Part of a small language model's weights: untied embeddings.
Each number is 128 + 24 x the weight over its row's rms, rounded and kept within 0 to 255. Layers, rows and columns count from 0. Numbers have three digits each. The size before them is the row's rms in percent of the matrix's.

# k: layer 4 attention key, 128x128, rms 0.0695, rows 103-127, columns 0-127
# q: layer 4 attention query, 128x128, rms 0.0703, rows 104-127, columns 0-127
k103 080:110156127123133174107106160135175123161139102105146091119139106159144123144092114127106105102093158088141183134165156164134103128137167084106144119143125103139097073146115118105098107122148105155125117071135140100121140099125126146150125150126121146082177143105135129120108067102110144125098140132157110161126157104129090102106099142141150084106114132130137119111147121101113137110106
q104 074:130161172112138132118136135144130136109145145150131189100155133129104133127129094104135150090121110135097123115143185141127177110118094076152151110112132125134092159142161141119100153149158149125085118158107159086122083089118157098143120157109154102095110135132123162126119117081142141109167106123157125113147140153117104140103127150134138134104102069137072097096132103150114140122112
k104 083:131128115109125123141127164101087150120103107152098128113092141145136166083164151080164165152097140155111132119112141130120143144114114106149114099146143146122142172185143152169112103090139135110104154160157185145175157168081124133142100139168128102165143145137142132163152152142121142136139129158161162147111135145123151155120123108113101160161137142129131144107110128143163157098102
q105 076:146106148133119137137139119150108139140137146170113142128157078120115136085160107098160138080158130136097123135112148187128150147137110148119108154112111154150133157151160106187138141141139140109125078157110168125149117108157089135150111104143123139106083149133098150137131120117114123060147130137141168095141147137124154188125120134120149147071114127109123128096113082140155153155116
k105 079:104153130110130113124131145135085137134110120157102152120122171098100156098190106086157168134136129161079116134088108115115174110117154118126099102134127140157118158152150152135145111139109132065124168162186190141137144145076129090120124108140138097169111140109132124162137144105141126095110092160119165101096124116117125158126148123115104130117122138154120146113120118120134110123099
q106 086:186164135117117125163136148123144111129119137105141162114118123087101153134135120145084081103143121133124142110127126105128070164120112124156087086157115073111145155110174142132084129124163211129140111111139088130125121134127146107148115139116106122071127138118097131111174143156121144109142129158124133155104144139093115107124138155154150101128100117161141122115108165130082127136150
k106 096:134095072129128138087055164103151103113149136106105119159163129151150116110143150147085116122120106143148128142149114144143088140134129124145098111147083106124108096090122085144124121142127157135147121142125115160126121086148125113095078139118122129111139169143110123125132110153128139139151123120109136092115176134102116097163109127103138136117130156086136114148056126143118115171192
q107 091:122126150143138185148149153135117171118134133147099118135124106136134151149135143143139102118114154152160158124099153156085143160175156149109149133162092137101087113107128083106124122154105121123149137174107141112145134054121103141131164132137119155106138159133133111128115117102158084159088141132114152048155116117148146150121126130117135121140101140137100156152085080128127154128104
k107 081:087144132134123128128139107136093156129197116147151169109164127139132119150125132101159109133108088098147130123118117090120133119111145112136155159135147098127144111098135130084141109107151140141105103165151126121125163118107087116154152141145087164122094159094100151141119153115123142054120141105128105193105152103119158177119163170142128134106094116128098151164138126133127124104098
q108 064:194140114147159080176135100130158140155080147134093128118115174137136142143147130169112112129113171119133185111128107094115123131113145131155144087149091155123149132127102104095091105131127119117167173097122088162094129119107158154132136121137119164145127135098141141111153141125076142148135089098145128106144112118158129105110119112131103129124137115107138180101143169123093102131144
k108 147:106126139131118169127105152139160103115141110082166098122156121199164115141100170165094073112091142082152113129145128138116122146138113165133124142104109108097119071099078112104128110111114103159115115096068079136129152107139146150113095151115110146112142117086115119126129106139118141146124124123099085124139134123158116072128142109105156116135147147111117126148126141095144127136135
q109 075:108119076119108095112140101106084144102113115133135132098102112107156160119112099116143161150107123154086153138136163127178133179128125078160139118148149127093114131136084154121123170131121154142137103157161131125121108115133123134160153115140146112114127092150125165161123117102097106154125048116146132143137101141089118131125135129115082090102124076095092129107140165144121119137144
k109 062:130114123117130145106142099161055134140130099136094178163109136111120127108159141094133152140114101148134119136091113132134150123110127127188139097125117093111138194161154128155131142134132127135132152148103140145128153152100130119121124125164135091149109118151110119109160222158133089091122149140145145109129131145116162155140129116134087156096124099174101142128111111168131098122135
q110 087:111109141103145151129160129128124130140093143115111129083114106139132176119120151161121130114112089136133132114129131130112076177140152142158131095161089123110150140174136174148154145111139143149112116119118124143146147077110099104163121110129127122087123137130130161131150124108176165125148124116131123129140140134100143179098107145087176120125095082151093126102162110148062168167141
k110 098:107145112121123132091132116132082152103126148145109130119127124072122130107196134066172157158139113153121115150097090143122161137110107130155119144097161177138160158146127134158123122131133161138123133166143142162103130123104122099145140103148155113177120188138101133127147172100123135105127152116121153118104147133105124158124139175066131179120126150091120138132107119121127119105142
q111 073:118125142176149140151170090140122140175160138110163169100113105099116088106129121124116167085152127138133103123103140132123132119176134130137131122112144101123150134124160090124176114151099142167081093150142151104107113155093116147131087134110142162156132131169107154141133108114148154109156093163165144090138118112124181124108157118123156134117085130185140106151132108140113150135135
k111 071:128092115093178149103110124092130101127116134136086141118129128131093150097121140136132142166149127114119146145084086171127156087122119105128128133171134120162139127166148117129126119100104115097190121151153156132130118120160119115145076104143118092157126133145121150157145161133173118125153191098118122144097088149129109149121150105171119144115073143163132158131128149135171112118100
q112 075:109151099160127117127159098119141148132128139118155141104140105113133126115096104156128123075162139125101104172122139151121142169117148137141094131105130125112123160134105107149228151132126130123145157109141046095106147114150101114165139112117079129135138126137120118157137086108099150111134133136100119125172124129112153146107116162150084105135101111133125134174147126129092159095118
k112 112:129116131133103109113138111109114115128131136165108153128124125118105112090168130103167156180148067145079128128115128143146160127145090098172113108139145169150141146165185161143142154134174145107133111155141166099129122119137106104153144085135128097144155123135148125141139168095117119067136136139143175109112121153091134155135150169130102148118100093114131118152123097163100130145131
q113 154:152114127143171153162095148129168149129136111086127098112140129162169169149096135170062080109089134104153140099149137132118071126133139133101111146125103101092123070113108123135130119126119114163118134085112103124145117110160137116108105139110106169151167107078142097111138086149098106154137113114115101112109114117136084100140117110118149143146130148100119130100109121106152116141131
k113 056:142122115143125159130139140147170159169141093112124124105115119137115109124089114145073112136113150126102083137142140097128082153136102130150132135105108108101112124109104108108147112149129150142055142073117087113111144184128088151104124121115133144136143161118148095084088099144155140134162094145119153167119184141129108135118128109151139095138117158143172119105093143090135107134130
q114 117:128129129106126123136147111120066129116109171140121159108119110120098120097168108095178168172149130150135106154103105126119147165131131111182131124114158137130156157176131173139125157094113140114157117167156142153120123133101086121132156144168146102126119108179140146163115174149134107085109129138157145130126178142126154132113159163113108144137142141111137098130114167182126134126127
k114 052:158111120109164065127099095108124118108107138140101152125124175096106154139145119123148122124083138149111106121136168140139179092107140131146105136127161159144173136098182122141121174116129111129117150144152119174116142123143125098132142113133125112159123139136121108093149152200148128115150154092097112121117081111100106116169155109153095138113132153090140116139108147099152161101112
q115 200:137128128097106118128179108123087107111102137170113161127120128101115126102179092085192180136159128145109135141106131139153173120103106110138149110131141150151147161157137153153131167138133149100121103183173162122123126140115120114152133140178153107122088135165108147148139184111122126111133127117149160117144138147090162159108149148133091153097138111130120129138131125168136155139147
k115 045:143145122124143117127122156148144108140125089143107104118090103162126118124139132112132140113103154126193095137075141145116149091150164130117141133139131091168121148145130125109135111125114094122126132112126139182100141154105158109092155152104132087171134121093148108144134141224092124113129119138129120112100134133146161132159114167088143139153118168157127163128156101147103098123086
q116 098:163102118106140100147192122125088107145090095140131134113135142091150137115169132144169132151111153182134117108093137135143128097162140110122132146130095159094125134122148164149105085162129164126104107136117126119115135116110135122164148106156103134158066109168118122172102144102091122113078135129112155133137102150108134111122175157128145183122113143106113117147103134111146109131171
k116 067:103110110135126147151126106160110125153174163106150160174105131160086163145124148132160138098145093134127098129097113132139113120132123164100126127155164156153113114118162074068126152146097122117136175136152116164138156189143134139121133153094116108158133104117126117108127141185142130110178111142124111098114085073086115115136125128110149115149125144144153149118135112150147108109116
q117 092:150106095156173135150146082085151177142127138115115102124099118079142136116133121132132115093140130121097141122079142129110136128094106148156116118151145146157140138161160153133130158101173135109099083154149118174118130156150098140141114146146155109144128108116135069147142159129113123155139146144157171147137126098109115148108142168088128136135122165127151134110149138194109163116083
k117 093:154122100159123141168130143145164103133116111127125128119165151157152113128101120146126116098121170102123116147104124162152110117096117122137069150131087137110146103120104102108150167167118138128096081102100135109096142146139124128119153100126125137167155137116117098127184086121076114117120171059096131112143098144141136129138122119125115158118102177104107162098111093108160116126165
q118 088:130094164088140123154125115147104124114104126131106123133135133172109133134133086140108142146139144127146158171186149116119094138119137113140161155134126078098111108127146129116129141070124106149114148122110135121161120120132150119103183125144118156119155090142159137097121114086148117155095136121130165159132136139128124099128149087104107125105073110091132146138138164180101153206156
k118 080:127148153080125148079120116114117088119117108122142135106100162093144108151138122151135077121123121139173151130083122102139141141128118152139164138110156097121160136156062175135081101129131181135137157085139131146099163116108125145136126161150094140155131138157117138173121091116165108149139114147125133133122142117114124187158140159103163118159149125135114111158109111128140123083111
q119 090:145126128162122085135096124097141125119105099162142090161126152126134096126127121140106125199112079123143075148131108079139093115150108089138110139130102107082150117142169144146132110129118126128117160117107129106128143079116151119107118107083102116149155094136143132130149126153158124083086111108123149094149132130138145161122139146129109167110133139115162071170110111164163156136114
k119 086:114112138143137128157159121074058114128112140116128150101116157073115142148113093119171146125096118160140170145101126147109141115118164157142098114128127150116126116146129138118100149138134086147103097137155142126113121104128077140122164067116142078151132171149128158144106108139159140107124099139123118125108147138138103152141141113095134079161081100155164137112113152104097143160108
q120 095:126137133121156131118082178119143124150096127140110137122090147132129145141114126153109130167123096137181173124137136159110147137118114092119114122129141118111109145131127151077114077091127133132175178098160150129109137106140128114118174180098119103166139135161142104147144109179177114133105136139135128132142122141121116114122130186099104089134146188102115085136136141177124112128117
k120 090:134116130160171109170160114101095119099099110132129140097128154153149142111161079133167103145114142119147116140086131145136133098120097142122100135149149149141142142139151147131139164119145144088119109169153123132102135069123107119149151159154104123105113166124096149135105187136109121113124159115162102116120102122103110156122148181097085162125087094085153140146159119143160139155105
q121 082:114129124143128143102141101144104124124118127131135136115144153126083146140147093112127164148138096140117115161156158126126129157147118107149123173108120101092121113090107094105128090101100093131179113129136079119142150105136116146132159138132121157129167125139140118098056093114123103137106127197131130143199109129097133101119146128124076144149086079106115089141124143124108102104134
k121 082:126122138113121136114132079153150109146159172116142117154171131128092108127082123128105119115125090145153162151157112113149125128171106135172131166169091106109125138158206165151098126112155151128156135066126143156136134130173107115123084116129112131112170073126138128124119137119131139107165111136110107152105084122106130166132111147167133125130101101129130140155113140158122157110136
q122 097:138159134088129133115154130107135141140125126136134162140125107150113123121140150150109123139121183144082110150158129113143116132150131140107114147112129151095071109078169117124117112122151163122060138128135102107115132108145130160151061083144116151114105133102116114105142115156123153149130142144102121178154136115151143110160137117116183123119100080100116084176111122073129114162109
k122 090:142122150106089136072116115118090117127143142156127150138132162088110163109139115085147165174147080137153096146115106081124114102127101099133144102113168136102118161146152136135117173120124130147153153189125156172152140110137093120116127139142135083118150125182105141170146127124143121131124118141144152099119104113135135139118102135161117123129131113089107150174139092190119150112124
q123 095:134178146094139119145097136108130135146136176101079139100141138139134126103132120141133124119149079105133096141162109078099111131121114125143180120146128174126124141173124111115132136091152120164143141095123106169107104145129141086122119156148152157144123133093162158158116122170143107128072149113149123151098164144152133140102102178101083122151137165105125132105085147124159118109119
k123 089:137135143143126116122107136108124130101145154146126122089125146088162137101161107105169110139124133158118066114159118154155123154119113153095102115139114167108126125130119152165167133127151141153091130144154110128130108161137108137126118113162124132200076102152153107102121138108140140141156131097109160124128091139112138111148164054127114105112145093077151115090123126088096143165113
q124 077:102134110135146158149163127123118138137099134140131163147104137129091137160112129135155129192114096140115127130097154110131124127137158160119129128146132121080149140113080051075094106131135127145193161078136122162121144134101141133127170154132105130126146070123160102120129176141113109136158120129126145095134116142101124132121128150109096089163158127107150110115101120177112122138146
k124 075:129165138110128129138129105117150093143149166120140167116182120135107138102092107160120126117094110132137135096156148123123139090126164090173106181105066159148182110099172114084096116120161101102093123142113108139107171144128135125138117143089094123116116121106129129121137153112107112109122084149134126158125129115130131077150145118096142125114126145144159158156167156122139159164142
q125 091:151125080158099104172132085157106121124124101131120067104151126155128112102144135146102110144135151088151162164120085106157114155104158133173102163159122157137148116121089121141150154100074106153112172141128128159143103124128127152081171087139140133130109088105116092105116145116109103148105103145112133151114130151150100077133125125104139143132124181139121119134122158118132124129132
k125 092:123096145129127130115157122144135135156124118154194174120110108108120148186153116126159100155143118156118115149131136149145127140143129120087158132094144085111153128136126154107128153158166124092137194148093139123152110142105108114142186098132110120131160140137157094141123111142170125109135151153079157103146092128103143132146162150132141079148162127151147075130122131135098153151103
q126 092:175145098114109108142131125146156097135155080126137117165137134153099103086130137139109136080121178160081147114157116185156150116110106136106103156135136135146155130128160160123118178156189123141099105117133156137112142139144088145179144111092122098131140123118141153154145106115124129123157131106101112158126147125159093144144119166109151099109126130126099159085131101105128160143162
k126 092:118113118146129152149184151127111132135079124136100142122105129115180154108171148114137135149146109149117119082128119119142108108162162121117121083096147138115132165171112106131131103140107107089091135159121160146138159115134129107131159159154135162116167089098136167182128127127152152145114100121139151116166140111124078137117099170135101140105179148147134087101138101148111103097145
q127 094:102159101123129096086099144103113119132131091109129147163094159155121106155124093114153119084105150163117147152095122128088115138107094110146140113121124105118150147124123125090115137093127114088121156116173122141069132159119125153146115158094163095097113145174164156163141145168163124159155165093116124144124143112079132128137126142109101084161112118121124110127125125147116095085117
k127 095:190104145145117112163145151122153119125109127106129137137172101105163114097098139169079117086126154088126134144153121151123092124093167131133117131141098177113112129123157124132150119136110150173136097197127130104109134093168118141134121136143078118119147095094126162129122117127084135103112146128134149129151130126140098096080113116132105150109140119102154140151118130098164135095180